{
  "head_dim": 32,
  "rope_fraction": 0.5,
  "init_std_qkv": 0.05,
  "optimizer": "soap_variant",
  "lr": 0.00906,
  "beta1": 0.95
}
Each number is 500 + 50 x the weight over the matrix's rms, rounded and kept within 0 to 999. Layers, rows and columns count from 0. Numbers have three digits each.

# layer 3 attention value, 96x96, rms 0.122, rows 36-95, columns 32-63
555515552497508555563433564510498490480501485532500506500389577445514536504524461476556537526507
424474562505393425552549434532504506486458603570496481508533436515435545447531598414574488492544
601463574500513455537528461421432418545525507515423520423450475553431434461444456484490589588347
505486451469578444464456523569519425468463495483558559513421453498478497543498482544503448501525
505420533529523485573525627552457503468427546540545499567476465510487523463526550458582542448546
505460481512535555587498445396464425561486565449398488519506518457439501531439515388462476487462
449489597554488490622557424514534507501394490595496556465491583438479426513524488510339549487531
494470510481555476459441494498400523475564454444374564515480503425442561468554475507382548436508
533456505485526487441484461506437544498454533544502531441549473562402381514494463488454543498485
516500484507456394496447567476527445445446539477459497477524475454587462466569483583504534522551
558524418483455503523417440501478552458435475453519518485611507451524455413480509484550491503479
546445612586423547536502582426525554476529472546509506500481469520480533538541497484557485480527
494483482478501482526509527493514455466472547456466532496521480585468527510435580444457466566428
567542473478461430481507533462481479394577471563400475513537474500514420485497567586450498536507
571550508493546488432507507482445384443429552473483565526442515593505492533495496513476535461505
507590362361514411443534533559578507428613420533575467451513582560528389432557464534487532595524
531534433512452495480517395535520511450558493522522444489504393540453464487556631522469488441555
519416463464508529536540476582522556505518539553510487556530489431480556511498478451418481606558
425485649500437445523529505521526437484386463483415482493593554499486538454470499462417533444556
464536476481591469496453499490432559442487465385493518404496529428445452553520427441543451476453
571515475523565596484543487474462438536554541610565461561512444587529597623506526473446516523456
474517553443461477475525468567488447411588519464534539489475502597512477449396398538476546449435
540571486446507450488438448439468475490564483475506487525556561532459481487541509527477576529536
506506486453503457518465558482515402490421533474567430531468470546509448535494450413499511514470
493475503439576578464468404509506499574507439446513554487571472537515490462507459469452419432498
509547499493515478564503568544482512478539484532548535434471548591490503473455493430459533474557
479536518500554413488571501494585513469464520614471509576492509526505496499450447521427442586523
552477468552544508510530474478407505502520568574601499446460496651481501458442473536526396392413
510458486546487453604542445501598570574455426545549414532498497572458452481406469441612508480491
545510461566506458572560441437501431435470426435543513539439584467516530517432502582448520433438
457470382407432431458501589476494545473528544543484452499565481522440380525497552476590550589402
495427417551508416475490401564437394449520457515520421446547462538461483377548431496502492477503
524546571543563534466420555541459576509479479530460499518529457521548579483410491431459528463470
448573574480535546423467506383501521477482388360503558555399481457481567465574597596507497403558
484510567428491507425560496443488549533537574508447527455463544520433531563536504533473417477539
433577548607425574466634513524448367439490558532600571510587485536486450560484557472474523496535
604520489462459467471543523565465541494453494627468514465525454546475602460624565504509500521541
528471559493423586512466509400475528504456597562478494360493470500397472517491592487528551517516
549542435561588300357464542569546421416645498546361493389427510567511475412453536656486340545463
488521609437533537508512547458501584480441460314492561485476471462471456498468479532512605437507
455464503479393544584556563494560487511568422521464504466475580486555449593527482452518572554515
566547518489482442614452479400479465500527470523493473471503460449464548560549510560466456495441
418463526411451498484534517532503534530419391493477512488436519517510402478614435490538460447556
647516367455465478593581530426437447488531575501494482493566392517506491451478464559532515519469
455523456433498500479462506478566583560506486482383530518509432566523434573519578378440497487488
507473438459532446599492495508459453534415563515447520406534510504564449550602600509500564579557
496467392448502547464527483455556435504490764491539555582476466513626522427545458532546458400587
485655481492593539544535433548485532552561501569585483331404500473403444525481615460452444538488
475531453495490588506526432476509501562480452499434575510453529539539492488437444591392536453477
416465474517582511505537620530577447501467469474494565509420492591581612585555516441520454513523
609554500439448589448587555463476394488560522513596520515530454525547586561493540482520456611538
422565511585443472453557357497610478538538463607432492476634499465474404442517530554418538531557
445458540489583492539424578653585558524397495497518516532346538399461537565509433563491554497512
554580625561435470473538566514396558478518483553596457555532433399457418591491566482589484481506
562490474476423502580585547508570509478528513492525558519428338651661502393478560601539456422529
566463510511500642593549426507498499479517458452589557529491419415544498605561434440472486497482
510487497472405487515473503468473496455577482436471606524588567569470558519395477420539570459504
576436470462505454418536464455515397473450556501483577520496452483465509610516377444442476439527
486408541501590647515484527438641488546463494529509450512489454418544454578475608548511339603401
539513485402471475491445428389421495465449553498584467521573454419473522440475466510498416523493
# layer 3 attention output (transposed), 96x96, rms 0.105, rows 36-95, columns 32-63
493427504629528426491510498571501462537557484464496486509482529474448471442550546527472477514480
494556478546513589491461506487472484415524531463553558478477532391479582543454479481441432589405
368561421543490497506426600567576563543391523434531488591540527450546616492521575485498446557543
484583555471444539489578455492465492547476530577478529501486534503489512427418548480539491487479
502593456409390440517524386520588449473469487468501494462471484457504509589488556527436431526637
495587519466525500495487539587597543405546537439533463595481526479549507487435532583513476565446
475498430574479511431456605531493509516677523402568453539491499476488619531583522422587426487349
593553475548462488506561431529625472584451523503584427493535429542563461578485519571536448575513
479517388466496638517554535517508572450487470439528500515469545456514517526498551436555435496543
443438538484501586465485387525501536516530504501432477553476482506455509523556475478451571497420
522527494469542519483618512437550478477445333594502461537418541510488576520466495567463510529487
419566471473575424566457524547416409440561453430496531535471475519498600520595494565523433522470
510502547471522542525519520572472566560456569519423539458513494407538539570501503500581446511439
429592545518571533486433410489498537531502541471524519476541479482455528547435431526499485430496
496474514602578452470555443552572568625615515513552497539449567507583466531427456525461488376497
477466581523578584545517469499390529500476525523528533578577450473383487523465537393533456501520
429583554419548622514477537413452547562481566578448507479470544425389454623417405486478468444406
494508404469528510461528517430504464466482642547518441484513569523517498495450482542583497548466
513537483547546561464477449552485429484587456454604531513442500418466597547486557520548468583468
507434539573478499511595628552512501551414499541534520553566504505581523435508461490424595475546
461548509440400381532466483481507484537522525474486528456424578551376456435480570485537422520446
490488517531508469561462507425468481552429498504538559506481561433537496443508571434498563505490
381516569543484515489428492574554525488515446576469510499505478532415475470438502473523504481482
500421495627458451459543449545571610579507530516462607479457617466487477431528534470459514467542
548527486490422441507500510504487385470433501593491516479454561511389578479452462528528535458502
581468466516521537504427482591606569482442504475524467551511560429421436458572481539487528507526
555491480480534538433424512511490529482517497426563509487517590614499458573523545494532605454543
450465531430540480584466613524540557519490561402542526478477519410491464528425590549451498413553
459389536629560508561491538574520498562470517530515549490475474521499448458506477474426454511501
500478424445538486514524547492452468448495526554472531535449514435512482482467543582441477529431
573548593481469468413487402502514389466487446425516493447560514503513467420523453506523462467576
451587564545507561511560532476500418477474503481563509485456489486518561416455544546466466526534
493508593490573409524548557537550530513453422504513454570562508421404561448434577524527504506622
555504440519499392550505485460399429539437551500435584475464533630453485442515568476467492549508
479527600525454507492514500531527545445437488359582494531487440558585525484523528526470520435510
478417390445498466533492450469482503546538595480569464514514470501415530354464491464518552438449
453613483556450567493515560462552514513547497452466472505498451458599590601478549449505399512467
486582516564430433439417439508525493593584462543426576588473475490443501497537453395566511502603
560535460486443500475517621478562501385487554409426483445488587568562452471620484506424505533505
458526463571472474488564490489490468508515459554551550545519529581455550484509436508535500481522
469517456449507459446463441512457546511490498574501438577476499435511471546443469469439450407533
463538516519565534480484512478449536408520496496434496422576516538571463480420588451524555472609
613598457515521570503517520594475453544434508559574531517451480579479540477478419452606516557538
541529440534580566528434555562545457497560488526528483528576456402383428547438492447532477476525
564528517523340550474523535484519513522520377531495450516539456506433496505552546524470556577506
467446507419456532480529495668515366521517449524577511492459514521463511609489428528437475546562
479524546469539513479501529558556512499479509507525398435451614469429513561396563487508630482432
544534492566476536487533540520484524565554494500527561576471563545441407476520491454403531510487
546523459431485482427534541529384484529545492457506578508478504479500528574474542568516414569508
583546485462396512487516503419464450466569458465514470566452413426512539494496501387410580561466
464493418530625482626465490514478537536482418503466455525441455476470396463489536513439449366595
527574488387469498462537539482430512567547441476564557475505416470577507511560542640503426498476
474540497460445524434543484447576528443497571505485545494530595550524453546483505410448503509550
560440588544468511458546437510543500564475500486510507534508435493463454422517443475547506503578
543457492513506503408471528533551604472503397486451445459498490536506422558558552450479522462461
394517521454571613412529526479426474486419463539476584487458486476424428496486492425494470520468
443501444459483436543481494509499433498569493503538536533500517493378580506423525577577501471569
421468448591537447481531531484447492452578423546576523470443507542518494453510532518620516566505
548498611435480541494475456448461494453551496557377424498527433468527395391502465473509628445481
467516505561544472492501464566365433561472475519458603508545486446489474500530487505555610522480
# layer 3 attention query, 96x96, rms 0.151, rows 64-95, columns 32-63
495547466551577452542541467500587599427524507457542514508562529468401410526534540519534449425494
490487512488532595501563495469510475490514559462551461551510531503483509507449513587465481453471
539414498516497513521512590457451509428530534494530464437536481557505533530456540424449505473444
499449522506559548557562566557510547538440465551466525528465481424515494409603484492495457574528
504526534484478545543571516568547540593482506519388468542562505435486506472597442482505518547547
455453559566480468523507518541532498548433514532480465491516448506542456438512567545498432564555
518444511495541478489478516452435476500536411538585506513469415445418575503445509521500492450549
497552475522488448473580485501480473522494500562433528558548451472463459484526410555503556569451
438518489439511420497460559478466554496563519527424469413513565568578557532516492424508620509436
501474506553522485536476455585589490537562522451475464578486533332527554456500544504587546502518
491450500499506445493465523488536498445504465486596503534465551557466462470480494470482527457518
537417503469542547506507467482513476412496476459551522525397495552522549479408451537426482516512
426427451465485460468562514513538481484516457608468534608404468547492503635546494458467438524542
467460476452507572501509420439505541435430575501456459522431467452403489466538426531474475516499
457419523583506456530611474469493486508501452472535584430523487458540488432537512462539564446524
504601528443488538585454512420644538397511479596604538498476422326473446396581498468577455553470
453568483504552464562502538441557451584430516393402605527523440586487596453466475444556548508468
443542510489516502518465454495541547576429541524490487475418468432501441492524515442606480432468
545493563514483431415510514410477529487508510494494466457439421592422514466461518466431548606527
439561458446521426496488596470498550545506473552479542527561510489519524493441503493579450558505
573351579506469475573500468625470581543423386409461462354603424610551444562537551455482518489395
428493559535617590460543486435456439499466513472479636522489509574456628375497563512446458526489
451503568504624517442518604515490526560608447530446552569536590473496485504513531517527376508606
427475505464470445428473471441511509405411514520496592398524550465518521523471495477548552478541
588477519537467538530532503621431598556467563485594587538426547434449506516634574550453472476517
480516491483447531363459493530421462511544458507617501494437484358440520470382539464512544486475
442494533433553487434518424508525587556498439419450462440620549500455443392536559561471513523560
558386481481440577493533454449544449535521508470565563436545370433490488570510433541477433496585
542527494498552494474479526420411436535474532423538522512482501432451529548554507556499509536494
512465559461509429550508501564451504485469432490427427534437501532529504389554468580529537523509
492535455518447404400420537543520436510552469542512550474389482679445535527591489477534456525531
390466489411515528534501534496418505545532440434411479383478446464521534411493568465408498522464
# layer 3 attention key, 96x96, rms 0.14, rows 64-95, columns 32-63
466526471539527483611552528477520464574549535598510415451565474491513606373482576452517474527510
487486556431518496456532418523612510405492523518458560432442553332485491453461567523484435533509
464402453547481538423446387602500422626557484496486508432515454546516420577507540527463497460441
508574457542484496496521478461463485466428425605492534492513432483574541527493476422546481465452
455480539486468475516598509474449461515407450599516467439483472452521563494500495539501464415497
442472477590592568508489557512437497493491489456477547487484479476522500504498468470487492455514
501552452495501525595447482464508530419511520533518517514404512533407436434609531576525399468510
468525550529505469564531431521430524540514549579574566419543545448524422480472530487500451543500
485557556478399548503460507533461408539511404488594451569505474400410508462496533549479579559465
475477523381447485519445468439536556502575597484362459371553576478497513502456450496540438507471
369434451548487349469475424510507496491508506447468469532624534601583462572500393481533588421493
451517545462510538471497504442463487488385496584508382434509490336511564440417526497529509546476
572476487501493462465521401457547498544574559502512458505453487481551513396449498578511518509598
487547466532553488565539521488590481485484499650456590564493454495486401500503432465614534421460
430532543544559493444500475606530510517495496517513530541351574569529559487343523476629469521457
510441503542452516521518459553556427497530462552433487479491490448508488468521574504517559547490
484581447603612539429494463431578454492338542567518514497532530545433569474455521545450497500560
522415572566487512390518508563463463508545516435538517435439424469648514545405517472458522542540
440492525447605502559488370530533434472573549470368368516490484436489568582452496455529535410520
485386596441557470533605525407521484562437567505529492486485520545514513459409569418502552478532
595470480594477558539461468438498497428523374557437537441532595476488442461475604483518556497473
495454474504431475429510468572442529476543510471570454552405448450529548612448518499399502462616
380533580515493521469542450469533434430495543463455412497542641556520489447414523386565507526432
483477626445452621510622394526573518575518542569512456445539521541455363493451589487529379527581
504484497632578505511528487436451511395553393483553476482490497588505479535496463485494554510486
531525548409483442493364474521450527524489410513559502520515576544539544503482443614497568494525
491534517476515343481496431543380444521389434457437444512500526521453570494486543434568450520545
510489456621529426412532491557457510442472516486501443559591515614502485471588548533504532420470
545528589455501518488463623459498565558536496531466537514454463451381512416432561563552481501538
409500568545489404611434527496504605516451545422492514478451572549475546540451528496490420530531
490607393595499494469559441430631455514482479549456453508560542498508449475455534601363622507471
543495412570574524523471549537521457481520375508487464557449406614428461465571481460606402505605
# layer 3 MLP up, 384x96, rms 0.143, rows 0-113, columns 32-63
594560534540408584447497500550533426484517564405452541511488521582500493505541488591500513547452
518536500573578550501507527459452536501397435512502520554461526512564460583468575542512463411567
468441540482469488416483465443460526526515411504501477474435518388437433445535454405381468449580
481591447529582543488490467506566517523479580601568455551420549465502542494573452515467553453433
505417542562537434410637467488516529431523428523545458485531465543544564451514531552553500502499
539480477483500498545527485444475473435438496478443524505516518484510493439546500506474631546512
455462485533594475461578509543484572515506519468527445491448510500489536461480472603497421443515
546525450486413555518549531497380465544494532421432419551633488455510520517560489405438528515429
490473513506518590579555429554503450474422460524548471545405492516469483392522457414513498439491
517514528518492538476458440560445533534476501529488403498501498560450565500502472581541524531480
491595522405493533539456506417530569461544512587510532441493521541497496458480525473559578449423
449492505587480572490425420711532434578503565617533543453491469471426540544510421514496562394647
536384473391503512508558433526514444397527472545572565538486540566460536493540511485503408515430
482538504502568530511501546483565592450529479592483395471583524521545542468508491519485538531459
522411374478578446496598417533541525450481570526515485419439478583608519462550456522465559427465
569433503491490492431519444515518539489533571526481500526510498471446501489522442538509568562513
494501604523509597458607560514667568549567530538495537475491492428571582532492504602408479575495
562558466516535506482498511510479502454521448579564454442591551507469548446533485556506517434539
574446498510557545567492394510501465438495466554493418478463525510493428467468489424500498533487
489502464542471562528534473564459501550465425463492511509507521441527503470569477401451531495514
483547589578454464507473462551506448544426560556565470541511547442596529518463419467461451455518
513553461514514479454553464502441556483496457451461483484475500532523487473455501511436462445576
546492499560465404293556545515465483556448490389450485580545472436476421509587477552508532591495
500558516452576466607579464492505456440497535527514474498511475507473450475528464476473484530405
492504556473475545550537443505444432437490539509601590513439480459482411533505497504485525465440
470440475448541494476472482421418516527553458572506550483496438427468452510513392550540496364586
474488494523472571430511538562509555608423529526502508452424387352495526393483429480513485567434
476501478538498502493466482575461504527543466474505496547531453482403467394525529482472481583532
494462513508535501526490461471490488498499512547527487438528519486498530489569501578502518570489
543520572537426427518480515435472479511558485532489482529469542487498544557544524501496576517532
396482547566501493569598495557352476438523445497403506596483483501568454438475498491483456534651
477484394526509454530489432471524482436515486579542566500518394621477431497530464515542499520523
443488508531551514465532547564562472542550459491442433478524446453545538518437395470536551586477
462487548541529461507500470477474444514457444461476524498523446585467486501450401418510439522507
524526517548515480597561544446472448572496546458505548550523496543508459543481479431541539480517
473566468596540467502633486446466502486472525417533473492585587524428530621536492444493395482483
455453580536462443584548490579556503510518477510537455486467482416451534495503588547344523501516
458502461532545544449501464546461432527583544476537525513486505454428489558390466593519486615464
400609466520504526516421496579575538437580439539549530602520527574440517475510578502516607504576
493575496423558532466515433492535535598479465454486492444558520530514509456432451415531550608451
472477507378576476472501565587501438503574549454514446588554567521466493530461456496543496452480
529477569491476432556507538568502405456479496478568563491512530521474548493550504480586516473451
498600415580550535438498478465444556525479548441502606526546431553511514437587435503595446533483
524530612433545489542461463511547494515459472624438529538477551503506420490547525507530374522562
467548505424411575448500508529576524509421450483504435519410436445480487376550513552478667527394
444494623489505523446581550470493482469529481511539476496428516488565505535431487599444405475496
466502442488521507590505474492477551518539500482466573547470426544460548499538499415462510548433
485508481518467505523517537499431479478522480500499556581528420484578464544496460527446432529489
460565396414456452537513481463527463528420602492503532533449588460419485450618488551546493472499
398539461534497585590492507393530508453474463530529478431576492488561535468503533477554511530534
462542556534522540544557560598579473458584496452556577472535639473379564526459467542473475522516
497568515486520479458557446446523503483563503509513452459454483397571513581458503524486504500538
516477543526517497484497522549541467512453493445434484446516556510547504528517477520470443502489
539508456371524426507507463563557510426507498595515544491512580533496483473375421499454449455562
568499539543549495416556490531466471586572581506533541486557615508454548595515428551625552408423
480517518549538548535482515587415543531508475428524545517464460538558602406586554571462485459440
485449445605568491463519513588552513573436525517464492483461557449446465518491495548555559477547
503604546497447566456608503488396475529426462440448435466533500425552515538506601517413515445554
422433495481479481503587432479474483540555452496520497536577549470530519580450442510514483416420
470509516600578368455507506455532577476449489460502418516539493565514466452445506472528535535510
526448567510494478524575588578530488491478437425490532432469515636540451476481512458585388486467
512445509479488403597427643481539486474577452432512452507432490395579476418486515517510488533450
500469543482484409466490462571470456520509506572550516492437480566482537509523478562513504451479
445478413565502423537639560464524492550474484487461437453476507439519495478525466530469480511574
430548529492385358453558518536506433593472450540486520491483532462499522511474485561490579495546
436555533480506425524577524536528391523512417502436561440570467520563516443547544529492519513428
496511481460462513473481406459543457447549508441393551465425457442518462479550493475514444532469
465406490532534527498542538455503437477516514543444496480465493523410477452546416523502439479456
466365467421509389447465575526429477546594451556479489499441560529431472534482578497472534529468
499460466447480450544486479529462544520569437541545507522507536553350526546530528433449516472547
453474522451518467519508493503473526503499512508489554466447554493446464473501464526477470527466
330624468456522484489481480528492469376491370557572442473558475582574537521469533447528510555511
578608517594446546478487483537368493472527368468510612456530418610463471546523543437595487462518
331484492501447517426476557544496481457510452491496465485560437474498517437539547525402547535462
463452468474464491507473472487595491500437540559550546475483451475494493442581489480463523539454
378542396506451542562539506439487444437494511459499497441439353617585617487554453414557471474447
525552543464581467491495500543494515422560527552494479522473440463456501469524455546553468521382
551599520622444468360508582579527432592476539413568518541495512491432534449587468540548557464433
404564502510504410349594524609500555606497504454539724484536598473577604541487459554538549375310
554490556441544455462696418562502437509442499549554554431438469530561545595535507491479509535497
383566547506496520492548515543533513520531521478567455438530483434558563542496484516387513524587
495484565387557531455507534468552511496492477426400512581451445471603554565455468518557523433433
578563487547499596527556540491415479533414518480493442553531580491538525516570481410463554513523
570512509529494394465586588468531418524495558453464442539506471403470562464509588527380434519453
561525474502485528460535499544507493458535501460530585458543521481458524452511449484547504449484
423493495496511501551532542563523551526532444571564482447498511456480512424443460515530509522522
393571476483499463520546506517478521516485456444487556468489519406458570514549464530526467584555
536499475519526488534530554497470488569481513538434471486552515456557518560469520419509512453514
445627615537396481542588544509520521478487524378517578585466508420472549531437480481429507542460
479401484378515463391499420377510522463517556486525428506474561394488430502494450507467541525499
420416532412588531480517444542484616477478488623519493460544536509482371516401441563468470353573
489501509487479545451464495488453498496522520561464432472552560611551437510503466491483465461481
444553390517422501556452427533528517564492600483512513512446518487519626564493368489491547498476
453558488446582505484516466477499527485498525510543527504469552470573474435528499478530518514448
486449478510515457488580496465491544543488506482446436537585517507518466489511540594500454523567
430437518435558591608673554390459385467517597517500459537538555462411548554478433455473479579479
484562489595593515472434441538557478464502479562482525544552572496540550501522479510483482519461
502563477558445458528516479518546493521567505492491409595436561420551536525481485517497517591480
423539468576553537430473564515495467518566463524521477553540491371472566550467574482548456557427
469479496544557540501559458472513491553505539530485437468477494575472571528621463535612565533430
459504470575504506511521468448533535551424497530486446528567495570561496503573493531495465407477
540521546508459610407543506511434388533465507506514566522516489481541495503493403480462555534553
522600439558427531453403489568632468536547485456467609464492454409516466517493537529479514445475
422456456588547531456465444521572551549495574466532561526524536483473532469475487512524341478478
510486476496514527530525483399447588458492494482482561462496447569474603455503479508548578459521
460376513453527516609550486485526579540593482553541475480507588485479480481415489445384598470540
441511491469523486540612557432415605468534454557496437501577577421550510475491484417579565476483
460570533608564515454536552563502413586548506541608504560476541509473497572539487478472398546483
424501486548526557508524537560552445548497473539466457462500620455500529462463469530509529495480
518465448506493478512422540539494562552479558442419621521536481439530431518466479392433493366454
524534564456460486406512613469457496497550516431528525519543483528470474455494499477606526510513
525545517580458442434499388574505506498545446449486413432537562427485541647489533549474404500579
491636562527447525493519542535504530468494506553544413516535485451468582514543542510429615550490
490474486448490553463572511458475499534559426542492538566519536508508540493491470520490442336480
# layer 3 MLP down (transposed), 384x96, rms 0.117, rows 0-112, columns 32-63
450452464491499472525467460451502547534479459531495453494535508481491500553508514396516456481464
526486438458527518419452493501544521519556620353544473509523408420485611433482459480486414562504
491528548453548487471545458477569539524531664472448457504528461678490495461448473446506465476451
524501663480493434428453557505513515519518471462506445459522549490434511513456591538534414409509
454494486492456526549396639506593612455511503508558506504492611476548491558519495484468467420478
549455468462473475468520415557505462539593541505543575533467500547549471508486502511506430476418
520449594506523497530470496534510439504504547400477464483571508451395548504505483452478569476492
439474494551621536491507515515557562482503463596500521469412535538439506502483461543551489462562
543535478437506405492516502524522487520492523460549507421497625519595485432501631504521541457358
457507518521487498480365459448479406503485562588516523433472496499432375516549487575522448475454
524493589517478475462513525594466456509506435502515503552562461510512471509545494541513477572570
533459467432541452536571557393499546451556460445462479512547495499577456490479597461565514558489
508518477543426467471405568570499485448413442496423489508559551515521488521588577518562520571606
452478478471516505509524453430465452432455557468451589593465525518469506476529530529551578501475
552521591522464566498432595503557492511510460479487466542540507415447537482499494509490548528596
425489467459473470513521561451494491566558492516432521446462488527509500561512525555553501481570
523457394499494419580417498474358469472481493474541503508538493562453484430483476454501509417534
482436449457439571511504542569467509543505461607501554569482473544515568443412601457525454529473
564504444506466512558494468599577533444547518505435437447520455523503426512506522430472488414539
479422585505424494426477510445523540503621568459528432414580522492514450492459462610453497495490
529556515501477533450440474520553531407456469522467618515508556472559528486595607465462497481459
523486558576387540456442461453640441474584463444536513489498464424460455511614522458482519507466
371577471513569549534491469504551524515441527574545524437463596563481569464467502512494444407489
530509437379578567486483547417471496424467567451565507539551429533507509463444495534458494517519
552416537539463513573513518421437645537581539380495498410551534516459490601517469539522515438499
498483506584485500531423498550485524620510610486502452473652546467515547417485618445451551437480
522606493502495367555457551438475465429521560472456480555524565593451492566531572455482511382428
498429474498545443461486545530509555524492464562495439458448540447581574501476518550609542476501
607526495479466487480503517454558588512501477489464512492414498443568444564554467498472520471504
438496509508515553509511539478481524458461498526567513472524466506465516539465521531493495521509
496519564494524525556392527372476495342484504384448521489492521600521595482515579521549461452476
467528601557538581514499493560425513490506474422569419447479508462458569532522477460495477495480
532518582460448513469520437506520452558521513503491541507505562484429394602450543553490517443487
395488506470479573517547527480493438452539519546445463460558490524522492498438451505450534456520
542504499434489548488440465568512529502439473524476512388504538434525510450535536549495438488469
529487530410478498488436558499505476524507474533474485496431475430496482426592505568538498528460
526534439520426496420512453456521526531458428503515527454558516509529535575548497505565556514546
467491478510418436591452563548523571504435402466480485550510562570502506545446516428560562374548
583453549475510458457588478418489445526486518460440486460430475450548536543463468523500453509450
506441400430540517496559535563611587593575482504509543437621560509420493437397526448483480568429
507426430551501525496448468583468463523520623431513558521449483509538522589396493542540524421550
528540416514518517329536479428444465528476488404440533603514458451486492557530501494463529546473
436476513503493473470554581593565472445512479462544564469513590445520570563496512532474596443469
434494585447479513565491563508488553497526549515516480629456509602519529412456469458576349374514
476491523564615432543494505517449514464528527512475568468544528523530451599443449508502427472555
521492423470481508546511433511436504477519575541509562514545458491460510533493457525474571504479
499457449490518533462534455468521525493503451582576604551426485521489555450496539539440613495546
541446530448546472445502513604518435579528483536433444491435493574513498462539484424478514531483
518450618569521613463481450511523487505530427478482523491464439491630462554438504393488475473555
446632539602515657391473481552647433519543482511576533481499482584492520488553591520618470565608
462451526515427478511509418490462522593461446589524465476409504564544411506555536542584476417495
474540542531518434489478547521491533594523619511534506535487493474519573511442478461504477471416
437525452531508468477536532520560470444509570464497511456541529423437512410579394522504502454462
439569466575497541503510544468503481568497503440424467536483441473532527528548594473528591462416
445481487502476488571498608507549538482456401515457459472441485475530500412489526414431472565515
534475417486511517391619333467507549573479556483421425451503495469431484450520454568524507455562
515474459484441433474493492490452527456466525493457527477569510454560515472359541483425464565407
524523472474549443510511502449469512438579435566501474552461492502496472558427383540490426509483
581465520486486456475516527493520463569476544538544494506475585437531451501432518546479420431485
527429491428440630474528533459508480470542464521501569491448472454486576448602552424410500465560
481584482457527510576414500427467495493570518533476484562489525408456539419406516525428646508521
514447567509511410594368633434454422509525492513436531549423579502488423503594465513435569461488
469561573460515589554411468470405551488487545417478493446543493476467530473516493429454408555500
465522543547531558487477511467462367480482437534512487554553452456462515514495474451509517461525
531370546449528512476493581462587494440480544482525592495434464573585590489485559526450562574505
473507461529478521456493432534598455578483473481436561445556518561478440423604503527432413503563
497470496463572543524495541506491544472487448529563440501520498518552494510415510545444509533609
473443439461471614611487495444467442474442483482514474476445533427505496532511378586554509550448
503497543430543542570490505516520499475417537432540544503483479581532555500465420454616537548573
510477499537515538484592456447645485497462497424544536561451486455591540426454523610518528528487
489513486515497480503551571488503449550512473548478452475514484459498497514635463405483537439461
406580437507507513431510453570487357530410495417484426611463489652439604511494506484466563611356
446550511386552450491455486524436559465523597557454521460468551468450503570526579631452535580470
491553499562533472443528554495545464526520473524359401535517465455477559519498521558447457552541
454570539518475492561531519497396496502542536450464421530541495522548565565502478480515599441557
563445449594583492574604506556545352439444448471633441561464437586387647414566540511541469527527
428437509502479434491504523488561542462514481447462562430455478444503501523550475557471593549492
330573508617553513499519513511465454569552477455499539545506535445515521522496454537545557439481
378492444500501493389390494483590517585455572445465504528532589410590547602395504639538541494574
531422542517442496504427578448409470492563570565457382415542490433469452423416602543473484482574
603596552497598531500501547524409463559550502472506476511546535433443418570402535518413496446554
557544402516528504544562501527529562547506540466505448510554500547444487498445470496477466496505
483488519561587508508529452486502511481361566459489504563468523505547441380419501441476487504509
438508429516547552448462414516494616475507468566526546517530584525531483525515393431576573440560
515470525454436515513532498569403525487438511520564494489495490544524478575562504500403517453510
551588475493468558484512490437425534489524463512522470464525537493422531507517444527479488543471
443485518442532575500424492431524515439537519495486489500480444597530430528552478476486501473511
478480455542507439487440474492584554475491485484477490458500620553558476422510527510479451497520
498476485532497477499484473474478514516496510596486519420430480461576504491560549478509529425556
490551515497436536530451497506520492563512500522432605499539495548532509484436543526512462442515
439529497545493532632527598508538550372491523441502466507479563554465581514521513496575534519432
554441485476522496400429577527465528495464497506496488553450472476478527449445486560456520499389
533491554439513510470530539483451474508482410543425477500521525484429407450505539561551554505536
553533441594449531504527498545512486490502432435486526561608452496481520543443562517541479506592
511527486541416531466467480515543452437483509524561604501378474424523573543473592473511534517476
537480507535454442454447525565561578515491397472479554495532513509482478441548519496520513437487
516473489478490558534529483420521501526468518474440380489442432543456384368476469369513494421545
591497446495508513458493508442528495451491480481511506504633435530537476485535509504544556487542
580432402492495522508552438491553466455478505437490520425447553618560441526496463474529497426549
479524461407428464473571460515466452494584521528461333608497609541493478481574529540498501459492
513543543445470458485434583522450529524448482461527554515469489537456520502422428516558439490602
357433538540519486560539496584534517528483501573486443564458532460464504458469480530606504589521
397401564496440467599478455430485514553504480524535479581491512582465559553530484445477548430562
506481533492416445478520492487408540547424524515543520504593500519422462513513482479488639424534
533523459495478446400448497556517307545591452403580423512537504430468420505537538585447437545496
469555514515525526423502496547533450492464471440473532522528519451534465563517485528596485523485
405553472481455516550420528519569489493490492559522527463486574572455536531514546563470565539516
496476492445456509524457492495554488464517544537517519507445485641608506548459453483546516666413
558500526522418572491506559546437530585517537514547546551536480536507466513461547415565508499510
494611537497529511533636495507523435481493447527600418449511541540476589470556462568493472519497
455432407528602537516516397531549480520501435567499488483522541434430485510478489497496523587513
550493526506496532454494508553504519526459479388468565548498467457484497596523511516408503455463
587452535513504559522525441515518570460543518536539456511481477416556504566588584452449495543564